Weights of a small GPT-style language model, trained from scratch on English Wikipedia.
Architecture: RMSNorm before each block, rotary positions, untied embeddings, normalized queries and keys.
Each number is 128 + 32 x the weight over its row's rms, rounded and kept within 0 to 255. Layers, rows and columns count from 0. The size above them is the row's rms in percent of the matrix's.

# layer 9 MLP down (transposed), 576x224, rms 0.0529, rows 262-301, columns 0-55
size [ 94 110  88 106 107 101 106  98 100 110 103  98 101 101 103 104  98 109  97 100  95  89 101 105  98 101  93  97 106  98  94 103  96  95 107  83 108  95 103 111]
[[172  75 135 163 136 142 141 129 148 170 150 142 186 134  90 104 148 143  87 170  38  57  87 143 148  98 134 138 135 131 123 149  82  59 169 135  57  85 157 101 131 137 118 181 149 152 247 111  75 179 157 147 114 136 148 132]
 [132  80  94  98 107 119 115 108 113  75 116  75 169  88 142 162  96 120 100 142 162 173 173 167 117 130 110 157 130  92 160 132 143 146 166 107 140 153 123 123 103 151 128 153 143 104 211 148 109 140 162 155 160 122  83 163]
 [ 78 115 111 157  80 137  81 105 117 128 119 113 129  64 170 140  72 128  78 137 121 141 176 185 145 104 144  99 114 114 113  50 112 155 127 170  94 152 141 162 126 140  83  90 120  70  88 103 116 171  82 154  92 167 131 109]
 [113 122 158 194 150 168 113 126 156 109 146 126 142 160 122  72 125  90  95 108 114 161 133 138 150  88  73  95 147 108 130 163  77  56 125 174 229 121 152 111 162  65  90 141 133 163 192  71 174 170 137 195 102 169  74 131]
 [149  91 117 139 101 163 147 119 198 149  81 115  89 106 117 113 137  77 102 128 149 134 136  79 169 165  99 170 140 168 113 120 111  83 109 118 142 143 119 183 137  93  95 145 100 168  95 141 184 156  86 114  80 116 138  91]
 [136 108 123 149 187 132 138 119  68 177 118 104 153 110 123 131 134 123  98 126  96 141 162 179 140  96  80 155 136 144 107 155 124 175 182 108 130 154  84 173 147 148 171 119 123 169  79  53  71 144 130  95 183 102  88 128]
 [122 153 171 150 143 102 186 121 116  87 114  87 156 156 168 120 133 158  96 119 132 132 112 124 176 159 129 182  79 106 144  88 129 106 123 169 166 101 142 168 149 151 178 107 126 164 157 152  62 179 135 130 124 102 126 112]
 [ 87  88 168 166  82 191 192 124 114 115 115 116 141 109 111 131 177 186 169 135 118 135 156 148  94 101 188 166 133 119  92 114 130 194  66  71 131 137 147 214 124 137 121 156 119 122 163  87 121 146 134 149 111  98 255 147]
 [192 143 128  75 149 162 119  78 155 168 199 172 111 156 129 208 167 108  94 124 165 118 124 191 131  87 130 175 117 186 126 138 176 189 127 109 157 174  50  91  90 100 113 147 102 135 187  86 130 160 132  64 131 130 187 127]
 [193  85 100 136 132 111  85 128 131 157 127 105  93 179 115  83  80 151 153 104 121  95 114  63 137 173 131 128 140 165 100  90 155 102 162 122 138 132 144 103 118 111 117 169 107  89  92 140 115 140 141  64  47 149 141  60]
 [144 106 155 115 152  99 110 149 102  61  79 110 142 135 114 118 145 165  60  98 143 123 149 103 155 103 123 115 156 115 180 121  81 137 181  72 109 113 152 138 157 156 104 114 101 140 158  81 116 109 127 115 154 156 110  98]
 [135 152 114 133  92 142 110  82  94  85 114 136 141  87 112 125 207 124 109 196  64 148 199 122 123 114 142 105  96 149 102  92 103 221 136 197 106 141 139 110  80 100 116  83  83  89 155 163  87  72 152  68 119 163  97 169]
 [148 166 126 122 171 158 128 152  97 197 116 124 160  92 166 101  91 153 107 143  98 111 112 122 135 117 122 120 173 130 158 138 132 120  86  82 143  65 128  83 165 100 164 129 110 176 108 152 113 154  99 163 133 111  55 140]
 [ 68 160 142 119 134 145 121 156 140  61  85 130 150 119  99 125 121 135 189 151 174 131 151 109 133  94 100 117 147 136 101  91 143 121 214 125 140 124 165 147 143 110 123 154 131 135  61 100 161 174 115 118  81 190 133 138]
 [106  93 159 131 112  83 144 114 135 236 116 172 147 143 140 108 141 178  81 161 146 113 191 132 167 120 146 157 118 148 178  95 208 144 152 119  49 134 138 101 170 141 131 200  99  84 130  95 140 122 124  95 157 124 125 165]
 [117 131 103 127 184 152 180 101 130 151 165 187 158  86 106 194 103 204 156 177 123 108 156  76 121  59 164  99 181 149 117 127  91 103 141 100 111  88 138  82  80 140  92 151 113 138 155 118 165 142  81  83  87 141 184 151]
 [127 151 116 135 111 167 145 113 165 161 105 116 145  81 142 101 209 110 132 150 162 102 121  72 168  86 164 142  94 103  94 138  97 125 138 143  68 113 137 172 140 137 189 155 145 136 148  92 116 118 117 118 119 129  85 183]
 [128 117 135 127  95  82 157 139 120 152 140  84 106 160 134  73 105  41 150 119 126 155 159 142 156 168 130 136 159 156 127 178 139 185 137 198 138 155 159 146 171 142 135  87 147 141 132 190  92 110 156 113 131 140  93 110]
 [120 134 157 107 152 179 130  83 133 119 147 106 156  93  84 137 161  73 140 105 163  91 140 131 159  80 101 141 150 139 105 134  92 118 147 119  71  79 168  64 114 129 132 158  86  81 140 118 151 158 104 137 162 140 128  97]
 [111 154 135 156 127 153 167  96 152 161 124 134  66 153  55 158 149 106 129 158 135 121 140 126 101 155 106  99 123 109 122 151 163  98 164 171 154  82 178 141 157 178 173 145  45 136  89  89 177 182 110 108 211 135 169 146]
 [ 94  70 104 129 140 145 111 157 105  69 126 150 109 140 122 211  88  99 173 148 160 141 156 134 142 147 177 167 181 106 102 148  91 157 173 154 119 105  67 173 191 111 144 133 153 150  63 125 140 136 127  94 132 213 107 172]
 [161 147  72 146 201  87 152 135 171 143  98 135 151 134 180 112 121 118 144 133 200 116 153 160 153  88 150 188 123 121  69 103 118 114 154  80 115 131 175 110 148  96 150 110 111  76 112  80  88  53 126 167 125 134  91 139]
 [148 127  94 107 158 118 126 126 112  98  57 142 140 136 185 118 117 129 132 193  77 124 128 141 115  97 108 105 132 169 106 117 139 173 111 121  95 168 141  89 169 183 153  96  91 149 108 116  73 104  76 116 162 163 105 134]
 [155 116 123 139 174 171 108 116 138 134 132 111  82  85 144  70 115 185 127  94 130  67 125 123 104 127 119 168 139 125 115 142 104 121  94  77 166 206  69 112 118  82 121  91 125 114 151 140 110 182 136 106 162 132 124 124]
 [104 158 159 163  98  66 103  50 118 115 109 121  85 119 119 136 140 173 153 118 177 105  96 103 125 159 156  94 166 161 168 164 116  92  91 162 115 139 123 225 136 113 155 140 117 130 116 122 154 120 123 145 181  76 157 180]
 [181 166 148 152 169 156 112 146 125  79 128 152 107 100 161  98 149 142 118 151 177 104 143 136 190 126 168 113 136  96  86 124 108  61 151 139  77 112  76 136 141 152 153 142 154  69  99 122 105  88 101 102 144 102 153 119]
 [ 97 175 146 143  93 137 125 130  86 125  92 134 113  69 129 115 109 192 164 143 135 146 119 135 123 200 119 151 124 121  60 151 123 122 101 155 136 186  77 148  54 104 123  92 100 168  22 116 150 131 121  77 135 147  92  90]
 [110 105 121 119 203 136 159 156 102 102  86  91 126  87  87 131  97 112 121 101 171 141  49  88 120  55 103  86 160 148 164  97 181  81 130 167 162 123 103 140 169  90 127 113  98 149 135 138 116 158 155 127 155 158  66 160]
 [171 114  89  77  59 104 167 139 148 145 149 126 113 105 150 118 112  76 119  86 179  89 108  89 147  92 135 157 154 126 137  81 148  84  99  90 152 170 124 111 159  98  87 162 110  88  35 102 161  72 122 155  88 113 103 144]
 [136  71  73 171 152 143  89 121 158 145 153 132  77 133 162 173  84 131 113 114  77 171 109  96 111 170 142 114 149 137  36 129  84 174 165 133 127 120  58 216 148 144 102 144 113 131 134  83  81  99 180 103 164 141 123 145]
 [ 92 173  92 122 161 124 110  88 149 135 126 115 108 136 122  96 112 133 128 100  73 160 106 120 178 115 141 113 144 146 191 134 155  82 117 142 101 152 127 147 143 124 134 147 132 101  90 143 190 132 117 170 129  61  60 139]
 [160 133 110 114 130 129 148 137 112 155 155 112 138 140 136  91 104 139 139  96 126  98 176 131 154 151 124  77 194 113  71  96 145 113 119  94  76  79  92  97 172  97 101 161 123 100 156 125 144 184 135 110  87 160 118 147]
 [ 53 117 124 165 117  98  65 111 120  86 166  85 130  95  87  75 115 171 123  92 138 144 139 136 124 137 120  50 159 145  90 123  68 182  51 182 142 130 111 141 123 130 159 130 146  73  98 108 133 146 110 144 111 159 125 133]
 [101  81 144 132 105 194  96 172 139  75 104 167 150 109  58 173  97 170  77 140 173 147 155 154 129 145 110 114 115  98 128 110 105 160 143 116 102 133 139 118 129 112  70 140 129 152 110  96 129 139  81  81 150 146 189  76]
 [172 129 158 126 175 103 138 172 149  84 133 108 101 163  86 171 114 121 117 107 127 154 187 129 121 192 143 133 135 132 164  96  88 105  97  71 102 165 117 115  72 149 103 140 114 158 151 154 119  76 100 132  91 114  55 202]
 [ 49 149 124 131 101  73 155 139 134 160 129 138 139 143 134  97 137 170  94  86 133  64 113 126 120 143 109 135 132  62 150 133 118 192 131 108 134 101 144 115 121 136 137  90 194 142 228 117 124 114  81 143 133 119 147 158]
 [137 141 154 133  98  76  94 167 101 171  52 187 102 130 141 178  65 127 134 109 146 111 169 137 147 111 174  90 130  93  71  90 117 156  94 121 153 102 107 128 134 112 146 119  90 115 159 131 102  90 156  86 114 157 173 139]
 [136 154  94 137 104 152  64 163 129 101 174 133 111 101 118 111 111 129 140 109 157  78 134 138 172 110  93 175 141 107 171 145 128 133  93 123  77  93 123  94 110  81 224  98 120 122 125 116 115 152 101 146 105  51  98 202]
 [106 134 110 149 148 152 120 151 157 137 131 157 143 173 103 127 110 130 135 152 119 137 116 111 103 143  98 107 131 104 142  92 119  92 140 139 118 107  86 134 157  82 167  96 161 169 166 112 197 140 177 121 131 169 164 167]
 [142  79 150  88 122 143  85 113  84  65  99 150  78 114 122 100 103 104 105 110 113 123 212 162 145 138 139 217  99 166 173 150 174 162 184 149 118 148 149 170  78 108 114 128 106 135 195 114 110  65 168 108 105  86  89 156]]
# layer 9 MLP gate, 576x224, rms 0.0559, rows 263-302, columns 0-55
size [100  97  99  99 103  98  93 102 108 101 103 104 105 103  99 105  99  91  97  93  86  99 107  91 100  92  99 107  90  91 105  99  96 101  89 103 101  97 104 101]
[[130 137 139 166 137 173 123  98 129 157 121  99 118 113  85 154 170 135 234 198 155 100  91 121 169 116 125 111 105 165  81 154  56 128  63 167 127 123  55 102 137 117 203 102 103 134 175  96 122 136 138 142 128 107 114  89]
 [134 116 109 123 131  77 117 135 120 138 125 104 119 112 127  75 142 154  95 174  77  48 105  80 168 189 168 104  99 108 123 170  98 119 151 132 129  91  78 122 159 144 115  98 140 181 144 137 110 140 184 128 200 184 137 149]
 [133  92  97 132 115 134 108  99 101 143 129 149 172 137 108 140 129 137 225  94 115  99 146 129 141 139 135  99 107 174  92 183 133 122  60 194  98 135 117 143 108 181 165 135 117 149 121 157 101 161 147 109 134 155  93  76]
 [161  65 136 173 172 135 157 141 158 155 150  60 133  69 119 127 138 138 163 162 116 159 143 119 236 193 134 168 122 133  96 139 138 128 113 116 218 120  54 124 131 101 151  88  87 126 137 147 129 125 115 107 115 177 132 118]
 [103 139 129 129  92 131  81 116 105 121 172 125  72 123 152 153 149 134 121 130 144 156 137  69 159 159 160 131 143 153 185 102  75 143 119 160  92 119 127 137 216 102 129 199 148 170 177 127  81 160 111 203 128 133  79  88]
 [ 89 164 101 172 102 118 149 125 114 111 160 157 150 125 143 153 147 119 126 120 120 118  92 102 117 105 142 189 138 150 127 136 150 140 100 148 157 114 100  73 159 142 148 146 133 172 187 119  87 161 145 137  93 161 120  73]
 [141 134 105 133 100 139 173 112 114 102 208 138 154 130 121 106 137  53 108 104 107 122 114  93 156 164 139 145  69 132 133 155 109 115 177 158 130 162 109 110 125 155 135 176 131 189 141 128 149 123 140 114 146 179  96  86]
 [196 142 133 169 192 192 143  90  57 179 176 128 140 162 117 117 141 155 115 156 197 112 161 151 154 101 128 127  40 141 155 140 136 112 132 122 135 117 109 241 204 154 150  99 143 106 131 150  82 187 147 156 154 108 118  77]
 [124 187 136 104  94 167 123 169 123 142 134 168 151 160  73 168 170 155  96 143 128  99 185 149 173  95 154 117 108 128 179  39  57  91 172 183 132  91 162 162 160 125 186 144 137 158 110 158 127 134 122 112 102 190 106 123]
 [129 119 123 121 124 154 130 112 122 148 169 152 195 145 165 140 101 118 152 144 157 110  81 141 126 109 100 120 103 150 132  93 166 111  25 155 102 154  97 168  82 147 170 114 159 140 133 177  56 126  84 184 144 106 117 142]
 [176 121 190 177 149  87 132 152 116  83 151 115 159 169  67 155 100 142 135 147  96 135  96 152 179 191 120 114  80 108 131  69 105  80 144 111 161 184 155 168 190 138 100  96 130 132 110 149 149 128 164 138  93 176 151 183]
 [179 139 168 170 169 120 174 141 142 122 171 104 128 139 125 107 127  97 156 158 125 223 112 135 131 133 198 143 142 156 180 119 141 149 141  95 171  71 129 224 195 168 111 105 144 193 139 145  95 149 152 174 145 172  97 154]
 [162 146 161 109  74 119 160 134 130 162 194 105 113 104 159  56 109 145 144 117 117 162 104 160 150 170 176  66 125 123 128  99 154 160  71 158 152 163  55 130 161 153 107 132 129 183 129 163 123  95 101 146 121 101 123 123]
 [ 95 166 141 181 147 103 102 121 124  97 189 124 106 194 166 110  76 127 165 115 118 115  47 112 131 112 121 108 108 124 127 178  87 100 104 159 147 108  88 158  98  83 203 113 119 151 132 147  60 129 178 114  88 179 131 120]
 [155  74 121 130 130 110 118 187 107 154 143 129  94 116 166 138 115  29  83  82 135 164 125 205 158 133 135 227 112 129  97 109 136 140 119 187 116 163 150 166 141 113 181 128 115 129 127 108 127 112 125 103 148 150 100  49]
 [114 148 165 110 121 119 162 144 124 162 173 177  99 113 109 165 126 141 105 132 101 115  78  69 155 154 158 135  72 173 126 127 132 148 177 160 137 120 111 123 137 175 135 113 141 134 154 102 138 130 119  92 144 119 103 140]
 [162 126 103 117 147 176 127 138 157 141 158  95 105  98  65 126 142 110 121 167 113 177 113 107 119 110  89 111 118 201 137 206 141 116 152 150 195 108 119 117 126 157 163 161 192 174 111 190 127 173 145 147 135 108 163 164]
 [158 172  75 109 109 118 110 136  81 113 118 200 100 122 149  88 111 144 149 126 100 156 140 105 107 107 141  80 130  87 127  98 142 119 170 154 171 162  84 168  90  72 131 118 127 163 142 160 130  90 108 108  81 148 118 140]
 [145 149  98 160 138 157 113  89 170 120 133 118 135 158 158 112 153  65 176 177 158 153  89 157 126 140 133  94  88 110 144 143  87 159 155 189 195  93 139 140 146  94 146  93 181 124 114 135 103 166 127 101 167 143 120  87]
 [110 142  99 121 119 121 115 178  85 140 102 140 130 116 113 160 117 165 198 136 106 178 140 107 121 182 127  83 121 116 152 145  76  84 156 201 111  58 147 126 200 157  78  94 128 137 110 183  87 173  92 121 125 165 140 130]
 [ 92 169 151  74  89 163 143 166 118 101 156 167 101 140 148 142 129 163 104 125 173  78 221 150 185 206 150  94 118 180  87 107 124 168 120 123 145 173 134 115 121 151 111 198 143  75 108  97  86 116 146  77  90 195 166  86]
 [113  82 110 153 145 139 133 114 146 106 100 136 128 130 106 145 119 147 127 136 131 140 152 111 163 116 125 159 139  96 139  95  58 175 102 125 123 157 118 120 133 156 133 171 170 175 146 128 102 176 124 119 113 141 107 122]
 [125 146  98 113 130  54 144 173 103 147 175 123 106  97 128 113  84  75 124 113 151  76 102 128 118 193 148  52 233 146 136 172 137 148 157 115 134 137 141 129 139 111 129 113 122 143 132 140 194 108 143 119 168 191 186 140]
 [180 129 120 169 110 102  97  98  87 136 108 153  97 153 118 138 192 167 130 134 130 124  82 122 141 129 132 139  88 148 150 119 143 125  98 159 194  51 150 172 169 120 119 138 163 144 146  91 162 134 134 129 134  67 115 136]
 [113  76 107 131 224 158 126  95 171 121 158 125 123 160 199 131 136  76  80 147 145 195 143 153 109 160 115 162 110 132  99 147 158 134  89 121 186 162  84 101 162  80 184  93  72 167 155 171  91 122  92 119  63 154 101  57]
 [132 175  77 121 144 116 116 137 120 167 180 100  95 160 146 159  93  90 129  78 137 108 182 126 142  51  90 107 157 160 134 121 117 121 118 144 158  82 150 106 194 129 160 152 111 100 158 147 127 156 111 160  67 110 148 146]
 [130 136  86 147 127 118 155  90  96 134  74  98 109 161 102 178 134 185 155  84 129 168  86 161 162 127 123  43 112 124 126 182 115 125 178 143 160 133 118 168  78 104 141 136  61 172 125  71 109 166  96 161 146 163 145 126]
 [129 118 123 130 145 132 131 137 103  90 130 112 125 170 107 164 140 152 228 138 124 153 161 137 134 193 137 173  98 133 160 139 144 193 168 182 147 123 147 108 132 124 162  94  85 129 141 134 133 104 167  56 157 107 141  65]
 [133  57  74 118 140  86 169 119 143 155 172 142  90 135 194 136 116  90 140 103  82 166  77 118 130 204 154  84 122 147 115 158 113  90  87 222 125 167 110 154 137 158 101 138 104 181 127 141  91 107 167 111 129 189 118 156]
 [ 97 158 142 127  96 125 110 104 122 181 207 132 116 161 177 114 141 138  69  88  96 164 133 120 164 134 149  99 123 182 139 114 130 160 145 159 132  86 150 110 112 124 178 101 132  97 170  95 191 153 111 125 139 141 113 138]
 [138 131 118 141 165 127 140 115  88 131 142  82  84 166 163 112 115  39  76 112 112 149  75  94  57 120 101 157  82 150 113 140 143  94 137 173 161 114 109 126  72 172 152 151 136 138 113 138 137 147 128 152 120 192 150  32]
 [ 57 116 133 120  98 159 125  74 178 147 145 148 117  57  91 114  94 125 171 146 128 165 102 182  92 115 142 139 113 145  80 123  79 149 108 147 114 105 122  97 197 131 203 178 143  83 181 132 163 156 120 122 109 220 109 125]
 [100 101 155 138 120 129  93 153 126 162 165 110  93 105 138 183 167 169  91 118 141 127 115 155 152 125 141 105  71  77  99 100 101 125 156 105 109 100 144 118 155 174 169 168 102  70 100  69 153 181 127 168  94 121 156 123]
 [ 98  79 142 154  90 174 161 105 141 146 179 129  91  74 165  92 138  99 153 112 116 144 111 137 114 102 127 144 112 161 117 153 163 117 102 249 155 153  74 157 145 107 128 133 149 138 154 131  51 150 144 113  82 122  77 124]
 [ 47 125  97 114 101  86 178 137 134 132  95 175 210 140 149 125 126 106  85 125  95  95 106 149 122 129 107 120 139  73 124 165  98 198  88 120 111  92 123 122 126 131 131  64 200 115 165 101  63 131  93 133 109 107 142 194]
 [166 110 147 140 145 143 126 113  86  81 126  85 101 105 127 114 147 145 149 166 112 156  93 105 132 162  81 139 194 149 105 123  55 103 136 124 120 165  80 107 175 191 179 139 192 126 120  72 108 127 120 120  84 128 129 107]
 [118 122 181 129 178  93 135  95 122 155 129 140 144 152 142 133 148  34 139 176 145 248 154 147 115 122 195 115 132 138 106  76 137 141 125 146 114 151 117 205 115 131 130 111 121 172 143 169 122  83  99  66 153 174 103  53]
 [ 81 182  81 107 127  95  80  92 211 209 144 141 150  96  77 109 114 146 158 159  85 100 102 125 122 175 123 125 129  67  67 111 162 124 142 131 179 125  42 160 181  93 170 113 127 135 131 178 142 137 138 151 145 150 105 170]
 [ 62 157 134  84  68 130 160 148 158 134 164 173 129  77 120 125 144 139 157  92 143 139  79 129 182 183 128  97 132 134  67 181 149 117 145 152 182  94 145 136 171 177 117 111 134 163 149 150 138 123 160 150 115 139 101  71]
 [156 137 182  94 114  70 121  94 143 157 133 120 114 127 101 165 122 191 104 132 130 116 120  77 104 162 134  73  84 200  87 126  85 138 120 122 215  76 160 173 140 177 136 139 107 133 138 132 198  83 123 174 166 146 149 153]]
# layer 9 MLP up, 576x224, rms 0.0524, rows 263-302, columns 0-55
size [108  88 106 108  99 113  97  98 114 102  98  98 102 103 104 104 108  95  94  91  93 100 106 102  99  90  96 106  96  92 110  96  97 109 101 106  93 103 115 102]
[[137  92  95 145  89 137 131 145 122  84 152 130 160 125 109 122 141  93 166 114 190 154 187 156 147  91 171 153 158 110 149 105  63 140 159 114 169 112 101 114 129 187 167 112 100 127 117  66 172  95 154 152 166 114  92 158]
 [100 117  74 114 107 118 166 132 153 137 134 189 174  88 102  89 136 142  86  93 110 101 122 157  74 121 138 121 160 123 127 152 114 154  61  72 113 156 152 144 156 110 115 173  67 207 128 118 133 143 121 159  55 162 148  71]
 [172 133 145 195 124 173 127 183  86  92 123 161  99 149 152  91 180  72 126 100 112 160 116  74  65 180  92 114 120 136 109 202 184  97  85 136 149 142 175 113 113 161  94 204  79 104 128 109 111 116 140 128  96 144 126 128]
 [146  66 101 158 165 134  96  81 129 148  86 164 112 115 109 140 142  86 117 138 174 170  95 106 144 117 144 165  73 112 120 116 104 164 105 139 127 160 102 135 168 109  71 162 179 170 128 118 117 158 120 123 110 103 125  71]
 [159  94 103 160 160 151 107 136 108 185 103 116  94 153 116 156 124 112 182 151  99 138 153 144 136 163 105 126 101 146 118 165  99 140 154 143 128 102  62 132 140 131 135 137 123 126 127 119  46 165 119 114 169 118 153 134]
 [146  98 164  48 108 108 161  69  96 151  78 110 146 156 117  88 157 154  98 135 124 115 115  79 154 131  82 158  71  93 160  83  90 130 153 140  93 136 150 169 156 162 138 123 133 151 132 131  84 140 143 126 142 152 118 132]
 [ 92 106 142 104  41 156 172 133 154  75 165 149 117 147 101 125 177 144 121 148 116  94 137 156 117 138 154 138  90 148  73 158 130 151 109 113  75 148  68 170  40 126 160 161  72 118 166 103 133 182 115 106 140 154 135 104]
 [129 167 137  59 130 150 144 116 139 129 124 154  94 152  86 239 150 156 135 204 148  74 167 165  71  78 132 130  91 136 127 135 206 124 118 128 120 146  99 170  95  78 134  83 118 118 126 104 108 127 179  52  98 128 151  91]
 [123  89 122 176 112 102 121 108 136 113 134 138 147 159 154 133 143 101 108 111 143 163 156 124 149  82 113 140 156 168  78 137 184 143 129 111 162 113 108  26 113 128 110 135 118 182 124  46 111 125 170 117 170 150  96 127]
 [123 153 158  90  73 114 160 145 118 120 127 152 193 104 129 138 126 121 159 121 107  78 106 146  87  93 148  20 170 119 123 137 119 103 131  59 121 147 174 150 173 107  98 130 138 114  91 164 190 109 177  90 119 152 171 151]
 [194  95 179 170  85 135 109 169  78 123 126  86 122 174 145 151  81  98 162  75  93  97 177 146 110 104 126  99 122 121 133  37 179 108 185 131 163 130 146 140 128  42 149 116 129 165 114 150 125 107 150 122  90 144 106 194]
 [148 171 131 147  84 172 167 168 128 109 157  56 205 179  48 102 127 131  87 125  86 177 129  63 159  98 163 113 116 152 195 108 163 152 181 143 160 122 174  92 120 183 149  63 109 141 141  85 119  93 121 108 163  88 145 160]
 [155 136 136  93 126  65 202 142  84 141 130 111  93 103 158 102 168 109 140 113  80 131  55 144 101 105 128 177  91 168 158 204 146  96 114 139  85 111 108 121 165 154  85  98 121 119 151 128  78 142 170 117 148 107  79 152]
 [108  67 113 101 112  84  43 111 122 183 187 160 119 108 121 142  61 196 143 186 158 137 115 140 168 173 149  95 122  94 180 107  78 158 130 142  92 130 206 125 163 137 128 159 166  99 121  89 121 102 116  70  83 117 168 124]
 [100 141 183  69 107 119  70 149 136 161 130 144  89 113  82 126  72 107  93 134 129 110 138 212 121 102 145  93 159  70 124 136  88 107 141 114 105 188 179  57 102 144 126 190  70 130  81 110 141  99  71 114  97 163 177 152]
 [119 114 101 160 136 156 121 159 119 175 112 154 158  47 159 112 167 134 161 113 149 143 190 161 150  79 147 191 151  97 144 161 142 115 107 141 134 114 139 140 122 106 114 146 122 118 110 151 122 158 123 151 122 119  88 153]
 [128 103 144 125  84 179 161 158 101 159 150 111 135 134 132  75 107  73  94 116 132 124 146 167 164 129  85 181  96 128 134  85 158 117 150 119 118 115 111 169 127 147 163 124 128  76 109 118 101 147 137  60 119 142 127 104]
 [133 152 114 139 112 148 120 129 112 144  91 152 162  79 108 128 126  54  92 170 137 194 159 134  96 133 166 105 182 101 143 132 122 125 212 123 192 191 132 142 134  54 129  78 142 152 109 169  92  92 121 114  85 136 132 118]
 [214  98 115 109 141 126 146 108  98 139 129  77 100 169 126 139 156 132 136  94 192 120 216  70 107 157  69 174 180 113  70 130 123 134 150 133 132  65 109  95 116 113  98  79 128 171 121 136 144 124 125 147 130 109 136 103]
 [138  62  93  82 122 167 156  87  84  66 170  94 171 162 148 145 155  90 109 144 155 154 172 153 129 198 163 157 136 170  98  88 120 117 132 107 109 159 164 178  91 106 104 157 100 163 142 156 141  89  77 121 129 169  79 123]
 [146 148 125 106  77 163  79 141 115 134 136 116 166 129  82 164 183 150  91 166  99 139  93 146 104 195  95 122 125 117 118  97  85 163 154 119 149 109 114 170 143 132 121 103 171 136 122 160 176 122 138  81 139 128 152 181]
 [135 137 130  92 145 194 129 130 165 176 147 149 138  82 154  97  90 111  82 154 114 120 188  79 141 166 100 139 134 178  87 167 163 138 170 129 139 136 131 159 154 174  21 100 163 132 156 127 150 136 159 129 193 140 132 137]
 [128 115 131 128 109  93 184 139  84  55 159 123 137 157 135  90  70 117 134 118 109 137 117 154 172 105  89 106 162 108  94 165 161 128 141 164 105 120 169 142 144 120  93 114 172 137 132 206 126  73 116 149 187 128 149 106]
 [110 141 116 106 144  97 126  98 112 121 129 119 177 142  87 129  97 113  97  78 167 131 155 109 127 126 109 113 120 127 140 165  94 149 111 137  78 167 120 146 129 174 135 152 128 100  75 158 135 151 144 164 169 136 131 179]
 [116 157 119 104 114 124 121 116 114 113 152 148 124 169 127 127 145 120  96 125 137 111 158 155 149 104 119 116 130  92 143 150 121  71  89 120 151 128 143 181 154 136 137 145 147 175 111  81 185 119 176 159 138  99 199 147]
 [166 136 154  86 171  86 141 228  94 146  47  88  99 113 141 183 111 130 152  78 103 128  97 121  92 114 133 112 158 104 115 144 117 149 143  93 147 115 127 134 142  90 155 122  21 102 161 122 139 137 143 110 105 110 179 147]
 [186 147 115 133 109 111 121 127  83  71 162 117 105 132 163 123  96 132 168 121 112 164  83 112 170  66 110  99 137 108 161 152 101 127  94 143 164 118 135 132 152  86  95  87 120 152 110 188  75 100 179 189 129 112 121 199]
 [149 129 130 139  93 149 110 201 143 123 164 189  75 121 183 178 143 106  99  40 154 111 143 166 133 108 138 140 207 108 144 110 112 156 155 130 144 129 131 121 141  64 104 110 122 112 121 131 128  81  68 162  53 139 122 115]
 [137 115 157 144 104 161 114  49 127 112 127 154 156  60 143 125 180 171 148 157 101 106 134 101 176  86 140  99 192 157 132 125  91 180 133 115 131 148  80 146 143 136 129 173 109 121 135  51 140 168  87 145 117  67 157 157]
 [204  48 175 169 154 132 157 149  81  75 110 120  90  65 103 151 118  92 138 118 155 113 131 119 131  96  76 160 180 141 124 220 159 161 159 114 126 113 126  68 105 190 108 148 134 156 124 152  86 155 155 123 123 141 131  84]
 [161 133 136  97 128 168 147 125 136 137 122  90  87  56 101 107 116 146 108 113 100 151 126 165  99 109 139 109 150 107 171  80 120 145 153  78 172 159 111  96 137  74 117 147 102 136 113 110  74 118  95 155  36 137 113 155]
 [128 177 104  91  74 183 159 140 142 116 119 125 118 109 107 173 115 140 139 179  80 113 131 129 155 129 171 129 164 118 150 123 176 129 185 150 138 157  51  80 112 193 109 125 150 139 132 117 101 139 156  37 157 167  96 152]
 [159  87  79 126 166  83 149 111 101 141 144 163 113 159 186 104  98  57 144 100 105 103  72  94 105  97 119 165 178 188 157 114 168 159 102 155 109  93 111  98 117 108 152 147  91 129 128 133  71 105 154 116 110 123 110 138]
 [131 111 131 132 118 182 121 140 148  34 106 165 185 127 176 115 115 154 128 161 164 112 161 126 146 113 138  97 163 103 101 132  77 130 173 107 146 138  92 169 126 150 104  86 108 118 100  99 122 108  42 171 171 109  82 146]
 [167  89 125 140 136 143  99 142 132  98 156 111 147 142 115 141 107  87 174 178 131 172 180 135 124 109 127 143 122 167 134 118 175  33 130 139 114 160 143 115  98 113  89 115 114 149 121 148 123 133 179 143 137 121 108 139]
 [153 143 133 155 158 178 113 117 106  99  98 128  88 116 100 121  85 120 119 106 125 100 111  92 126 158 145  63 126 130 137  89 136 114 133 109 131  71 149 165 126 135 198 147 114 131 140  64 176 143  91 154  54 105 117 115]
 [128 117 152 123 105 103  98 172 141 182 174 139 128 146 172 156 114  93 123 149 126 167 161 161 118 103 134 152 211 193  87 145 158 110 143 120  89 134 115 182 160  58 120 112 156 141 109 158  98 165  92 128 132 163  67 125]
 [144 122  89 151 156 191 111 165 173  96  76 114  47 192 160 175 194 108 162 189 147  91  98 157 191 128  73 160  63 106 173 141 126 125 102 125 120  95 178 125 182 134 165 101 163 109 177 145 159 160 158 100 162 141 148 123]
 [109 155 153 112 146 122 158 161 117  86 125 168 146  98 134 101  61  75 140  86 146 139 123 152 159 127 119 167 100 133 120 141 134  79 148 119 143 137 143 174 119 111  90  94 112 186 102 152  75 121 108 122  21 155 143 112]
 [ 75 116  99  58  99 142 154 116  97 138 113 129 112 121 133 159  98 149 199 134 163 103 130  98 147 168  81 123 111 174  89 148 107 165  71  96 157 114  91 126 148 193 175  60 150  87 169  88 113 116 137 149 134  91 137 123]]